Part of a small language model's weights.
Size: MLP 1024 tanh GELU, vocabulary 2048, 7.59M parameters.
Training: 505M tokens, 7703 steps.
Each number is 128 + 24 x the weight over its row's rms, rounded and kept within 0 to 255. Layers, rows and columns count from 0. Numbers have three digits each. The size before them is the row's rms in percent of the matrix's.

# layer 3 MLP up, 1024x256, rms 0.446, rows 214-313, columns 0-63
095:104130151107107169135131112142128153114046171110146115150132165117100118117154151112117157164164130119089141102127131115118175147126137150144117169106105129106168100098097131136144142103110134
105:155160146101138092147098114126099182143104125143120133128131100109136127142126133143097129129129090114136115196147136117071147124143158114183169118153122174116080069134178143159108128150107165
093:098164132143095095126149100168142077077145120110130116144184124114163142128172128118106131172118118131108137137152169132134107107110140140108155097091134095142113130172132144139171174115151128
101:141153110113139169132095144141110164138080104091125139132114062161095117134122115126127147123124122121104140133120120130088156131136115170113156146155169145101145144106149140146114125132103094
106:123123125081117155127083144146117131086124147138168117117136163128128133118149152118171111127132154123115114107121095108112124124166127132111118138132133138129141141119094091163103141116110105
102:162137093184119141134104110166142151170138146163136115103132123142158115127150152098086181155105140157129149146138148147127139131108160122136131111094140090130145074152133133138136127116112130
096:103117157162113134120085131134105109130145090125062114143135100062111143096113152142090104118156128081136110153147114131072151172114092119146159139142145159133109139174117135153149103125171138
095:095124096158137146129138128136108152137106146088109139137122175110125145117107127099125119155138125138131112131082148115136171162082066145140143053127121147157126116139114127154107130142109090
101:086096136147122178156115127130077143147153119177153157168132113131105097144151147093118120139146141101090108112128128114114090152187095164100171130129138118125141094123127147148130101114133115
100:116101125110169121172118083156114136139137132151112151148150145106143136119105164152167125101128120160115123104138135137135119141131166100125136100080117127120127112085175146143115077133141110
102:167097122114109113125123144138109158121120074103130099100145151105143124118156138168153132146069081139135136161172141135179156076113142161111104111110120102157147124128143122158128094109146148
113:141129134153112115143132148090144119119209138128106110122116114141137115110174165121081144113120128121131169131134132088172161136158142114142137155102153138128152128139159127086109098180118150
099:118091095121139116165125149108127103115163106135113179122132128119118139121132164137129076118147078142116110136143105160119201109127147144129114147122124134157088134136106101135099130107145101
098:097092113106126155150145166117100155092099162108122151099123096093109114102164108098159104142113080097147099116133142117088091128135108137140140123144138092170150152112107150122134110109146144
101:113112144093146088108137111187139116109099171131133134125113186126104131094151121140121087157167167122111148172160130111138132127158181143099128062155133096138089116140106143115157122174167140
101:108128123110095137169133113110156093125139086122129107139159122124132164132120184091129107112152136120106129127134067143126136092143132131107072091165127146106136173139087163118113125127138147
107:124170109109123135125138144175104155090141183172106168153138126135117130158151070117106175084117113123093131136137155169145128151102154088178137108164102132125176100120132149135144111118138126
104:109161138118152117136147115132125151106144088142110144165134114135170135092113158132104091217142111125159128155115154087110121159118098113118085134155128113109128125131113102118148124123117149
098:055099073077108091124096131187149131124124110115112145124090107098112096128138134108108145121123124099102152134142120154113116153156117160102132098161140158136110106089086114146148102100126149
099:104148117137130096088117126134110120132144114127094120139117143150160127120141057134077094071107141125153155119134093132125104142158133119121108113153099166114107137138125150146100139124117177
106:103142111123132141108154152125128125083110144176140144114131156135119100110088126126140088177137119156203145146119112145117107146198104129113092152124112196179144159141111096149081131111151154
103:116123114137106145179105136172119141124131117119112127150106096145114156166142144151078131082097108148082107138199131124112170123138178110143153118158154107123114152096161139121143050130079165
103:172154088161099159138133118155134159104143146149116105131110128118112090118109112129136146156163121161116132103093155127107192168147115139154146123111144125085094129114099128160094151137125139
100:092142090118130132101173098153130104144128134152136143133135161178084157106116135132107116129185127100154108130148092151173117139101124102137096129174122108133138124106143155117137109155101127
097:124159146152132113155113110165123160122149094132144156160134120132123095114140101099122148076165117131104162147119115128138149168140121107152171096161158114117097137133123149159129116154147169
100:107127129185125092127131132169126109127109102131125136128145113109110138106132122128109140186149122144104069101135129111112115108153080116119142110116146170130167122106112165122106098118119154
097:122135123094101155164075147176102131116129101118158130094132140160111123117159154134129119109142072128141070130133109144176151107120128106104117143091092121171137114114147139115162188166122140
105:151162139091124111131097139136080141103097104089162106133101117143125102139127098103122105147148119143173137088155133148147149103148143117139132155081124158138117067158116154162108143173193143
101:137131155147170138131109087156128120114118144121076128155144129102112144138114143162123083143144124150139111123113121128115086122148135154139156134140139122148119121142139100154139131119119130
107:096110140112096122114140198148156091167125126118095115141153095126083124145140151114103114085130101020105127155140092131100115106105120175162136141167150101160128143128111100119114166115130115
094:112138111151100135130122124122131148143099125167146119142095136121090141123075129140101147132097143136118122154149129119144163107145127154079165173130175104130125099129133089114149111121130135
102:100095136125111101129133101139145128098081134173123133125164135136135132131128098147105157168107121102146133106131127097143141159144136141104155116151098138104118127138136098111109174080125135
100:157108108095118117117139125161173155162143141168164114193154159117150098162101106131124151136126146124131128113126087148114126074133123111131105113137136161141141122164108114143138146123137094
110:140117129111110084140119145146120118138126099132147119124107098118150106125134116098090146145096138113157180074125133148106137177084119105082168171151164142127119136109143104156128133097148110
106:152127100116130125142130143123150102139143123128160144145099113139160138117113134181111055198130161160169159116146180158113125089098130139131146108123129079119132107120107138108093121130106117
100:119082143151112154133105118171134129148144156147130117094093143152121071128128087113077113166128106102128143092173120118109112152146140166142094151110127115151108140112160103139122159128133137
107:133132139122156098100090105107146158129105125112133142109122129107100109113101141115144087129141159082113146106168131103109105149161106105169134114188125124110163155159129146102119112134141167
105:106121093107145090153134129099136147082060115142127137138154154070127140149172143100125128131091182102135101134119131118141123132086131125079091123152138095133176173123145093115129095102153118
101:122126153118166108126128126160066186157077157115136078090118129116117136147089156113120111129111126115118103122138110147125103143178124129158101162145145126150162150123096110120128119130142147
100:125137132168122091149117130174160121137113131126104128074071112159104161128119127131091096123123108163133097147105104115068141101152110169092157136135129130129090164126124124137122124108133151
098:135135107114157136108101076145139146097115162084084111150092091138141140116140134101087113082118097121098105085123112119101158164116119107155144115138144140167115137136151101152155100140167126
098:139115177121143144129151137109163138144110143133121101122120165118139123123096122137116151121140156142123098141118123117109170117137092139151113107127182099169150119150138166099135106102130103
100:147143160136134151121142163156172155143146100125112139151132107135185101135118127109146091128189064128113171086154101113123130120073120146139174110114119083153137113121149131135161114139144167
103:141143127107158148153146114104143150147125111101148153103105144137132119093173150105154087128113144098113171177107169105106126166111088136126124107092115189186125157129126136125151159156151125
104:108088099114138102118135124125104143111125122130134090135086165125084110118124099132103175097101165127174135108133130167109128113119125132134080078126099148136136142083120153141139128089163140
099:168144122087096127138130159148124111135155187178113149134150174139129084170124143129103136144107128112141125139160108133102108142095150116179127105158124107116124099153095121142113141106123135
103:142129149103134140124135127117143154104161140163148115136150075101109148106092151114197128073108091129166120138082111108132135111135144145176127126113090135170143133132157133156124145099150102
089:089097126121139117104168181115150144084090184132165137114091126107138092092130145141115128194141142113113100121120145121137127122125131164115119117084130149132117113166087158091100105124086135
093:107131139163094118121107129097126147140128100182150087140133125105116077108136147121199102143130115104148134113130102094100105130117162150121120161080112124137128106053117120089116133100117156
104:111161150090125130160045150157119121123111121143126126124086153167117147181121063137135122128107128132140098119118155154102148088174094082130127176148148128158157114092160121133120117162133167
092:122159149113089156137098131147116143129137133108070131123114092141135142139147120110087133148122122163145096179211107146139119145095115098143160158125073102122104114117110116130134107119132135
095:129129189133118100143092124137089126138166132120146095164111172104099122122148094150116141106119139182149142108119107116119107079136150140148129122143098164157149136133110091150100157141139138
090:106140107110131118106108108174127105140119126143071123126122141122147106134133142123102096176164146134146130120147115125165150114143148110123096121141132124102124097139138096111110105124099104
104:166122085124133125157091125146135138128107098159145080111123094109067170159088076142104107111121147148157130138195162107148093134158117143141092105141115130108125127090096118163138093139134108
092:150167084142155147130117099137082137079163105143124165077112149118118138142158144112148093127163119174081132105105091069136114127145129104137163139125131122133108152141140087113157108103143135
100:119108142172163150096153135158099159133081130136135183118095086124114150139133133116102145129115073150149148073104133133158159098124092124125152129141123111071144140119121118145165131137115171
100:143165162144149122113124164115180146119171120128087153130128159141120104151104091164161100105098131123136120134139122122122139104179123124089145174133137137086146120125108131098113081134125125
096:131128161163146144119110139196113121130113151151169109108094125126135107161144120132156150119126166171074126088159130110155123129164103094124124175164112135169148141147133124099154090110135117
100:088145097117109179135156149129123150116150113124110149107143109106076149156118156135099072122177133140142107153121142105123115176071142126108144158116106157110111132119124150122084079132119128
097:116144131087122106146143116095103106124182137159127082108118103132150157133152160103122104083139142136127127126075090162134097149133114114106182111129119167148116138117093138080106130139158101
098:149166153111170107125109142102119124117131126149138094075152119112141138141150158150160133134119173123137153087157071055112146112132155114130106088106112132145174112074085154111124169136120163
105:143153167115123130102131141146150138119102135100131135148116136112078142137161082118127113130164137134109148124133108127125132107125142112101111116150126159107091106145117120145133113150100146
102:087149104125083154144126149122116157109166102135144131147118119114112165159098139141121133162133111092122130109151140107129136147185131112110124090121097087160084099117108138170122129151143157
093:142127111107159158134127130123130131104132168183141110149084198189123113149084144120102117115128156150108115124106160137140160106109150120152119154106119104102140094139189161132128143153124114
101:180125128111142184149137162152122131131114106102064137146126086142131181114126130147143111153133186126134126145144101119180129166141077116113106134108126059110136098132101073077111122168146100
105:134098204132113141122115136150147087153112127139130121166113141077137137136150117086157089104166142147118134118138124105146117091128143124157135116166090104129070094156153091130107109127132103
096:108077113135120139166131117130099127108155128111082114110155110143164083120145077106143155084125108148137150110143099121094103100114108133139134118125168108142092117156143136126132185125135121
096:143167134100115141181138135153138140095092143200139139116126166109081072120170145133089121119136104154130127127103100114117146126123107149122133155120115122105124137151153128133123109108178122
097:141093140150136128109108106127150118151153144091119119153120126150133119123090129125141087096116140119099116159163163106129103126125160143153100092175113142182141163088133139199133145112121123
104:077112145112169129128127145122112140153126168117134133114142100148187146128138113124145132092166118170098151120143117185121159141151111103140111156144139140159115090155134141145170096134133145
102:084136148088080099155166136091133122116125170110174198100145093160124153083156121127126130148138120116087135115117162135128164110139121139163100104087143076120145160134142071149159161128119125
098:100166107148105127104125154129126071136147159117109127186087127125142109154104159119095108095125162168161159086089091115096132132122106137183170119121074164139122086112109126149133112112136142
091:147141135134133097109161154108121104148151165108115073130086106098115133156128102106137139135131148112091160180128168125111125121149118070084117099109106183125116118111117102113124138163144162
108:123112095092133119123133099142114168081159162095127118132117158139089132114123087105113144158142126103131169126129133140140117114135110138115106163110095146125128156135167166119120116154120124
102:133096130110113141145124166120137126140134153106093126125141148144097137158180144137130126172153136109139125119146116104150113114131194115138091148170123164137101124148183105165133139104163133
094:126113112128102124108113124134112096055158130136152097096148164162154153123151145125142128110128161157098140108123108148155110161115108112136152122134117145123117116132122126096128129146096120
100:110129115155124115161154109151134149138150149132125100136118171117159125130123140109100086107153143128108073123144130119106127137100113175154142174149107134128130119129121167131096129092134112
107:158135156129164060130121086102146126138131142074086149085102135115133154168138090164116106106100121096132141152126135106128145145128143130142134170139190117164111102090150142143120177107137110
105:122135160129080155130138148119136126154123112093077159099095128142162113102134069094121139126088130144113130094138124163139119118144115130091144121117091136161114153172148114123131085158111102
104:108114133168152112061074136129112103138133138120086152077132114131124111103162122118103088152157142115145112147135090101124153132138084154132144093104153116111108140122121107151097148123112153
099:132151100126127103129161159146143126115139163120110170120118127143159099176147119185149128145150144131131144123084139117152131177183112138141113139127104124119098107135148076149153129111154105
098:178129112119139131163158103109151139156126124180147133101121125131132129129123141148116136165186168117115134142126133164126114136113113141126116159124142148152120127151078138131135108107115167
087:097130142146117097141134146164098167138127095189122181151136155119164100120129132145149144142156129119132127101105149121143133125127150118123126186140136106116149111143091144140138153111061172
103:168157155098167081148145166128121089095115096128113147135117187116132094105119104134153161117130129153145133140085137120146110115139111107163136107117102142122121122079122113070137101167126110
096:082112124129090127129117155169108098113185135103157162129152136054104113109143169140095106146111111145137147141165125128117135184176150108129153085115133114105105124143099129088130131105158130
095:122172125185146151137121126159110126129183115156128163120093134118129121116118114084108172108149137153114099131091143123125107162117141113122150148119147141121156127111125150134090088147099145
096:130139120141163112140043170102100140123133126134122119147133158116136121144146086113123171112129087113111113115118193131123133120141164128126096113101156108136138125136114141101157142145105163
100:150162110176155107152131141132130135132134122141167091115136130118117111143124117135138096119122138184134145177137071108120145116150156151148110151111151112152146157125109162133139104110161109
101:127133109130099131139110148092107141137168159120132113104082120094105106164153123104091134108130116101141149147126157088104168120135127144110133149113110146148149122099125146180135101121081125
120:090088116144126121121164124112091127110118141099120142149126172115088106153168153154152143146154143131113130099120109098120123135123162136180183135083099144156155157113164136116130137126104131
096:164101132114104105082133113139134197152132154146119122105135112134131138146116113092106134117111127123141096126130121118121121090159130129106152075103100153130109129145112115164112124127174128
096:118105135116128116137109156163154117156108110132142085163120131079172136120178169132107150162159120132141103093136115132131127127099111111132104126138106135144100117146107109123168117110149168
090:128152137157097107141150149147109157157081139173123146155082167132092161119124119167167106180098154092133091118086144111112165150156114120132159128137107145157094123168122104145121142108185190
101:102138128127129111096148093152096129127131147149149132155117123140163121142127092118112084105179124164158115102119102100129098099119146126100092136087141110147085100135137148151149143129176139
114:126090166120127150167120107130081114129154103146113168126178127112134080137109111105124089127126114130085123108161136145109129132096125090131145109136099085114152127115140095116099106116114140
087:160158082151162107124145151153116164085141111111080122107147140129130163135089170130103135125080137109115058108120149117127094128125103140169122112135137114127139116163129105180131078159099104
093:170135127156111111128152127104133136116154159140110112168130133123157087151099108143080150155114183144110129111133127144149146127128123159130127124114111114152116168110132127133074117108136152
092:160141206125121125117156122089113135156131165103116147170115137100117133164176125112083093117132159147102172101130157117091131111124112091114105126116137133169122152126134122142153142155156101
107:108142076076122120113126158124149147125149146100108141116102091124134094132114114148111116171126112134099154100173101134080144130150116194139140147098139117100155091117135093129112107142104122
134:109142122134107118130127148168121105139139101149146120125147159125133156153128116147148113165142104130114118102123121139120120150144129126129108118122103132085080103120109167110132185109078104